Part of a small language model's weights: vocabulary 11359, normalized queries and keys.
Each number is 128 + 32 x the weight over the matrix's rms, rounded and kept within 0 to 255. Layers, rows and columns count from 0. Numbers have three digits each.

# layer 9 attention key, 64x256, rms 0.0596, rows 41-46, columns 0-255
110092162153095125135065095088167173088131126152132138104087096092137077162152155135161140098166155102199129130063077161151114143117142142102140163111160171133113149078136102119134194103109149093146093101094060158090111089104168150127096139156134087134070123129102139086109130106130088106197162114147074116103071099090143135111135103064132112108108154165100116149097114072136052143145159148161084116155129148109133135194090122129130126166145171093180119071146160108124118150133066123050117069127109157147097148111120119135131094122097114143112064116134126175143188100139069124072142075130145118110139083120125029141125159186135121180142053121188078104160077162167155136101096146091132191149148124128103117074086145084083078142086131114147150098094123118159149144139178
105088108107081104130135118101112100064146100063156118038174096133168123144108073068138163159130213170125174178120039143135111057170121147177141112163142136153122132152162091145138119146145187062211093094124195092116123106159094054115122153162142128121082129168064096116204076160145179121147155194148101130110130137159147131169124141080080151111135121113139086115102133171108060131127153050062176092171069221111162073206135152137126122137149123142078145121156135137207163189154127139063179145111095122103129076147046012093104140121079108165047112193091160180115213145132158190141095197104081108112143109099103152017083129196144102095140172118126193142125110144191200190150069185109114175168126160164100117141121096105134142141159073129097122131071105094080058088059086
196097153064156110148149119165104113158154144132186108115127140174132068112106154110147104152131156193041122149104143111136136085070142128167149107143163142138129092174115171139072150146147134152147114090149108035093136139105179056101118160138131145157121085127086159127112125100157152138016128121118156102166176093121128161173101126178072111091102128085157095065094101131113102058074095131117159192181111108151144188163091096155131084103122087184084133120161106157182074102093076140099100172102159135130154121172132166161160143136217124111211133162147089118158123144096179130127159212111067118154104220149101184142119137120125127131119162096081158114140117108168096066152120157112068121157103140105105099110087140160142144136145027162099135122151167165110167166147146
123104141154117110087163125111114149129124108105155157084123120141111113087099084135130158132127136165155157127163102114138156159144101124142156142125101108160123141156118077183141133142155165123132157136180108085133118113159129117163152152105131180104120112135137130138121128162108173190142112120141147127181156156104146142153128148146149142140130125080120089134118110123141148124121108121122134135154129158104153119140104125138159144127152082093132116112109149158145122128134085129132141144142102141130177118147108099170164123167156170160123107165116122109132179149097122157172143160145089078064157143156139086094148151080091100149138130158129139145125123102132138100164128111112159148115130123140150143134115131125116108138120120132094178122159073143087102127123101
109143138134156117114132140095138152157094095104134138148119113113143136128156144099163137125121101138157096123141127132139095121139178117088123093154120143140144134130154127128124089140147144132112084136087151120129137120120139126110139111141121095082106122161103134106134118140112093114119088107151135164100112135093088122095134143115135113126149135129120146132112142131143118115169154159155113127132124145136126109095111126131123125162117168095146125175147106074101141139133128143130094115158125160137116163130122117102136162108113142111116129129139123122168103097171074093108141096117147134155138147059104128142135126129149129099127127125142166173112105152143137141118159144118137128158120134125114154112149142112104109104121173157111115127106098139126127140112156
108119156133147104143128154141131143113101116139121151169116143089144155143152175100158143105118094115108113117158112105132111123148155119104093125125125142123127138135135130136113088119145140139125074147106114139115159121133155121160136111121091080117112110116108134110092135113124086151103073107150135130098107101120066139125147167111154126101151125119161122122075116112117114118175152156117132117151140113115114120101119143147100134156117145070147129198144118068066116106140136115130134103165169171118077177097120154120116131122118111110176090137103084119157091108176085147128151104096114139151145139094138150136171119139100139123120116140158174154095132129138122178110144167102164111114114180142128144101142128135105098141100130124141115124112169131146152171150146
# layer 9 attention query, 256x256, rms 0.067, rows 138-142,170-174,202-206,234-238, columns 0-255
091101162134092075191095100116130147064126111077118080079154166155132107079117121103110167121130217163105126123122097111119151123126135188169135159120090119125144118130195139171118129195154229125137142071109136175136122129097087097125128162055165171176173096177064059122183062204158090130137136132089079153157128140138111180132103135162129092130121122093085132105176171087127065137140178069136145096093073159144145131175176063135147082096103151153050164158085103147127176202076140118125196122123104092128222130136116108120142160133100189169000056156149113151118089148124136172082089107127075131117163139181187098094089139141133124128144157157115158109076199098178185138176112131185110125157155107120192073168158105092100156151159080118130134122108049165153159109143030
219195079115094102166117136178124165168084120110137148162117125184138033129138157197127173141146086140068086184041083115086067161157131121196103136231102144171155111116139115098075134155161078136146097069140182074042103188075109153114109149043142118151133121117167145107122109053169189151096048120079112154111127113113130091144132148096058120070085096139102110074138091184121224166062086159116094104153189189147107207158089021143189133065106128137162148146103113135199128085112101171104000081095179183066116127189171124128146110067133158128189196171151131081161086149167094093130159159161089189177079255096086170172141062154115126120078129111109096135127158129098077063189162156087176139123108087116084168082096139102128133095077134190067105169180160112121160125101139
136137148178098121150100057157128133112121161170130164103078136141115080118091106212056064145076118126136157175128159126138117173087088104153107160104146131115098109103156084154139146147123103114076088100157165137072154188104134089077181136117145074181103133143161155145121104167109141118135101191169129159161093080138125137084135094188138115066178170137132124106167081116124144086098108141120143108120105106108135151103143152113110137151050157111061135113098138166189141178048122112142146115144186125165122087071110144160087113133149120144126100109131167143124120123102178119175136143055118148116096126141110107129109124157099170068110110172128139129147155103081184147103138118080070150148125059120152104137134119055118139137123110127111151123135167097091138100167036
127123139160133148125115109179070119130112112160145127137154138163158130151199157169148076120115152094148115077102142145093152116136157146126161138122143123058164189149128165124148157101127131122133124163138100148142150165129155135153093141139099135120149128109105093114117143117095129135148099129148116154088112109181135094170149155133149105119123116136162144109134124088141157128141122167144103115148097098160127126107083151135109145112141141075131157107126146122098140113140117137120147083101160195138109172119120122114130091089072076112140095117106133153119124135129106154099115114144124112146142105106118166137114147143125145120080124118171144133117103132155104112128109131131128145149104131162088163123134132125110138133125129078128148129116136127148149107140133
126135130105132157135120085140110131136112109133126132118177140143169134149141168169145075138110114103168120107114114140084143116147138119054153103163159108125110127139132128104148143078114087136114113123115130154138113100123102105105080120166119145096141130147135093134104176099094120125143166173135126136108108117142158096149131116142128096111100101172132153118139098121126133146140107140157131115093127103153112118121123128178105139138149139115143148146106147137117080095131158159138119117121105171145123163122110110101128104090074122130137116093110118193114122128181110139127164141148150168153128126128136154123096119153146132131099133137139122143106138134128113102071115132139122123119145135109134142138110136129109175137104140110144115114080134112177142099108133
095102127119127060091166095140119171087153094201157081137153115092131106064116126079179191145095103144063121176157111145158152054142100161195131105141137133157078173138179127141117061184124141127138176127076193136128066130130055125097104184123137174181132150098166079114223084163164189103083139153136082068135144166124140139109115098135105125114146171147142095100108132141086085160111172085116165055113116124109146088106190136122092180137185140129069165124082122153111155138139127121190196164141112101136154084113130102104089171187156105138086119132091126143111144170090132167092081167135125136080144139087059110053159168185121094088080197125142115116131134118183103127087156132121114149136162143125104100143117049122141072127119088138150130180134110121157090095092125
175110103128099153155155118211121129186093157145108086144127145115199123104093195136157118100139174198104122174132106127147080141124090098124131111199159161163203188130110238118121137137089115046203076124128152088079182187137215101202114135123126142152090099126212118152105140089101169176035080112124110153148160097135126191204105138070097070070088134175166103091086097130104169160099133142187125144142133174194109174162155119100163076148155179136134119075177109165199146128082113175131147104148147161082144135213056127128139176023144170091153110116129116124118108125151096113131157180137116161195152193150097105171100119104112146089096124131174195103084130108076051126103106184058101107134147109096134142101087187155181083110097086181092155129116114154048152109108103
142200115089123105102106150156088142134123162171074162147054113182110132107147163160109110141141107119120152135104106153125147138110157088167127150102173118140141093160123174163155121172163146153119143131158150160126173160127066109096134136127104123145107135078154106143128088145189145147101165109130081086123102095135067138136123074177144147152149110125145068131152086141104119103163095130113109159168125091146099093084119130156122133136111133141103109155130099118077156135098137133087165105170195125117106115085076081133137097129163074132142086123088131127135156148157120148118121144120177126127145139121079158083173113137098163082125113163149105158155128058090190133108121149129138133166148113131109108173141135121154125152141119134135124115195150101127140114107076
108116127145143150117102108154122126130106128126137125106148144149169137152128145142125108112152156094115124113071145162100150123091133102119124116121131122108142167131120147139108180103140101131126123139121092145146118122148156133160117145125103130133146135170128136114118134126129175133159113164128129158153105120143176117175150163129133123098127113124152165112117069123153172147141112154132120120102106142176123142110115159154131162107108117108115153086109152146129137124157145120171114114114126172135146133165125140091138114095144107131136134146114161157164098126130119112087118126127132162140120124104097121133105173151125156152097147107170115132120130140115132131100124109125143102127131115153097153114140136137100149131135161102135119130134151140128124122146091
147140127120151130132107114113131128172112150128128111094121141130177087159143156117144075149139143116143087078099127168099140128099123107105134124128162127095150180111108147116127146099120121096148136142099157130142104120156143170179141123134128117098125142164126132126107130150120119149142131154133135162119108145140193095118151157145100136111121125148127162109114081104142160143130101164137136107112122082195098114085127164134119120126136114120153160093123116124116109138139131116151075111108120142123107162148109120076137114077134129133139141141145147174132098137113099122100123135135128170134125153129086093132087159131130125149122122102157130132129132143144129126144128103122126122116092133133121144131141135141096134123102150114094116153128125118111120117175141
124177139137107139141108125092125091057083090186094108134090136180067153050066088092119136115141168130108140179143095139112149139126061121143174152158093095115156091168174150148116145149088089173130152120133178105106119145105149216175158129098096142088160126125094115148115069201118156111199111075146168144157136161159137124140122111124130127135217117131134191112142111178072087124146140088130156135098140149134158128104199092048128104093151078094096147135110104142150172100121178095158082154127089129128251119137166092090152194156095116141116129148191138101091130115139101124144136144144168134096115135177187074147109162077071174099134180063138040125176209071130157105095092127135078084113169062119118105075154113134144106037118137100157093099102107067189122176143111
162180050111151105060157123175130138180096164159127100041107171075156112141126255124084222131147118129152113115042085115180057149112143105182102097174157177117180229125066176100107108177170105100082120108159102108028179108112076139145120130108235134211000137152219175120121134048158180133148109131125129088134065147064080096097190174160147089081084137158168040141094072127126143233157141126076150128159118161244096167131156118148156179156102122132141139108101108135144165122097103104095194137133152162095046114178109125059127047094184167117191161161141212143046079201153102071115090157057071140218131124131001162118173151151138148102166115242162091150151158137134161117255151109039163050255101211121105117208133141154145157125204143142143207124239207155085135133126071
136110126128111130151119108103127125124109130132130137104081166149183118124093118164138105135138131130093169170156172150124118100069106110160155152146099086109119129107110130140101109151140153110142122124124125126098132147124121129143158157127121125141076099120142143158097090133031140196131112137132140135112116139124137129127120138116140122090134120108194112100123089156182135109098130152094152173096105041125145156115124142088153168184108108107131171156076137119112132127107136147135128136117165181103124126122138126108146160076121197156108154104148124176140103125092128127174108140131103108143108122114127172163117124189094153132103139102112119127130137117065130105153107091062110011095144120115082151091115120081146150106135142136101227152097111144110171100105106
119117128136132152141118106168111104108118112118138119115130153160138127126146144163092099099123163092140134097103124144104107127114138113142137127114143105107132129152131166113135140110136124127156147109135115104126119136157155112142146137096112124115120146167137112129117150115134105118139113138143131166111133141152133117146149132137123119103122127138149132079111081134160148101118130139134128107117111113155120139114102151119135129115111115115101147105102144155122116132120115128151126101108144193125106149129100112145129119082127091128155110125110123158144074136129126119110114135119134144114165143115127159135135154155125157139102123110130140149131130103164120129154129111110150110160100145146100141122139144117110143132125156102117163128124156121117139114136112
123144109101140170114132104148085144164138131104137102104160120124164140137138132131150106134117158112133102101088127150097118119087159117129126113154141125127129129122108142122137143100128117139130139111128165132145132142145136112126122137159155135108160134160105104140128158127138126117116128178139117162092129142139155105159143144145137113117111113151167137073109102104109144133126129131140129114120103123180127129103122111135129125108133107165105167146120149138140108123141144152117113105101138149118108124118106126123125118086093110090133118095130107156136092149156136120128121149120129174146140163118122130132120147143144156131113134147133150124110122098109116094148120152128132134134100132152125148149118140116123148118121143120142126134114147139128135108138113
132075141097074084061156063102095155087220120224088126144156141138136082156054128119113114167142178144102095174170147127147131198136141188221145120185149136096135079107139119167019099138107148036226172152126172116065122127171102115147136109141152208111120088112169114099168154168143186160118115180102092151183201128083102114098088058143129103105130165130127128046127157139105105008024136074070181072146107125053149168132142165085131058139170140159100132116134098196138101187145125116162180132090156108137169079146090095108100153171104134140101061147204115161125192112068187210088101163105056139114128191139094133116117179161111132066155207206110090104182180068226117134202071206107056097096133115185165060138150063121130175134104080079067110217055100166089070126073113
153133169151084183140121150184184166212094104136168100135125072122143071116162178162114180125158121140134098108097071160155090076134164097069126155255128154179205177141216143100086115089096098168147134087094122080061115162147134116155153195190176128191077093104140108081114203053223124137117087127148099122148160046113118049156079156094041074161077128138145044126158141081140116144075124096082106113212144154180062222117078096153191117089095137163149103109127188120184179109114104175140092119118134174171094158173112145074115052097165130175170162150166122069162114141137111088089172212149067088194163170050108108213127141126169082147087099095156111149124093116140142099134144086063112148156103129075141114177084122034079185141119132165038081170144115181119175140080135
107191110146032119138106130128056098164181130206106123084115138103096149210153127160114157184141138140160098130098075156120145149155151127187143152163100086120086077060149092145134045127130173134118159195160135124141118096152096129111160134130137163162105098097170091138173087137215153148092071057166112088128158126119058136090160111166075108094110127127099123181144127123104122083129096134107115062163173085134108113103109140163071120117133100133126098133117123115085128112119146065124144136143107110144095105116109067139147101102201112179137071124091149127083156137116115139116126196133138091141086105127144129149175114137103169114144136181095123158163159145106131068119090103131135074117083151123081129134115120124112159100084118082101097103158059094143086149143059
116119150139148132149123117129121150140124132110128138162133111123168129118148136119147127110134147110140106101098154147113106142130136130122116140135136156107130153141109134109137130126114126108136121139096127126122144131099143128145134160119138097123113132153113132114131124112109099122128122138131118132132107141121139121136123134119133124107134124115134112132101117136126127131158131136136104120130119145151138124139126139149131139131153128128149115122134130115123137144153127148122138108138149149129101164120115121091123121120121104106123149136097124127150131114116149120102120124141092135161138116127132148136129116120133131124129123117147119117115119136133121147125104116129150149141132147105124127123144132117119113124129137142135096148142126168136140116107119
154113113132131112139119113132133150144123106088140120137128128148170145142156148078157147120169128126144129110103167164111130133118183123112128140139139133102149155164145129110099125116109137125140136106085127129124122146112166122146154176120145107117120104141092138119117161139140083105105124124109118141086108144136147129127165138143115122114145144119149111141114135101135115153171150126154104127124110123145109108139098118133143122144142133133159133123128137114132157103124146150133109111140119155122127131161111116120119142092106125122129157132134132152157089126148108125109132124154090136157150156122114106131120144128112139123103124113154109090120096143134115126137131128122134117136108160148143155125109130088113141147121162159099115163127148138108161108109132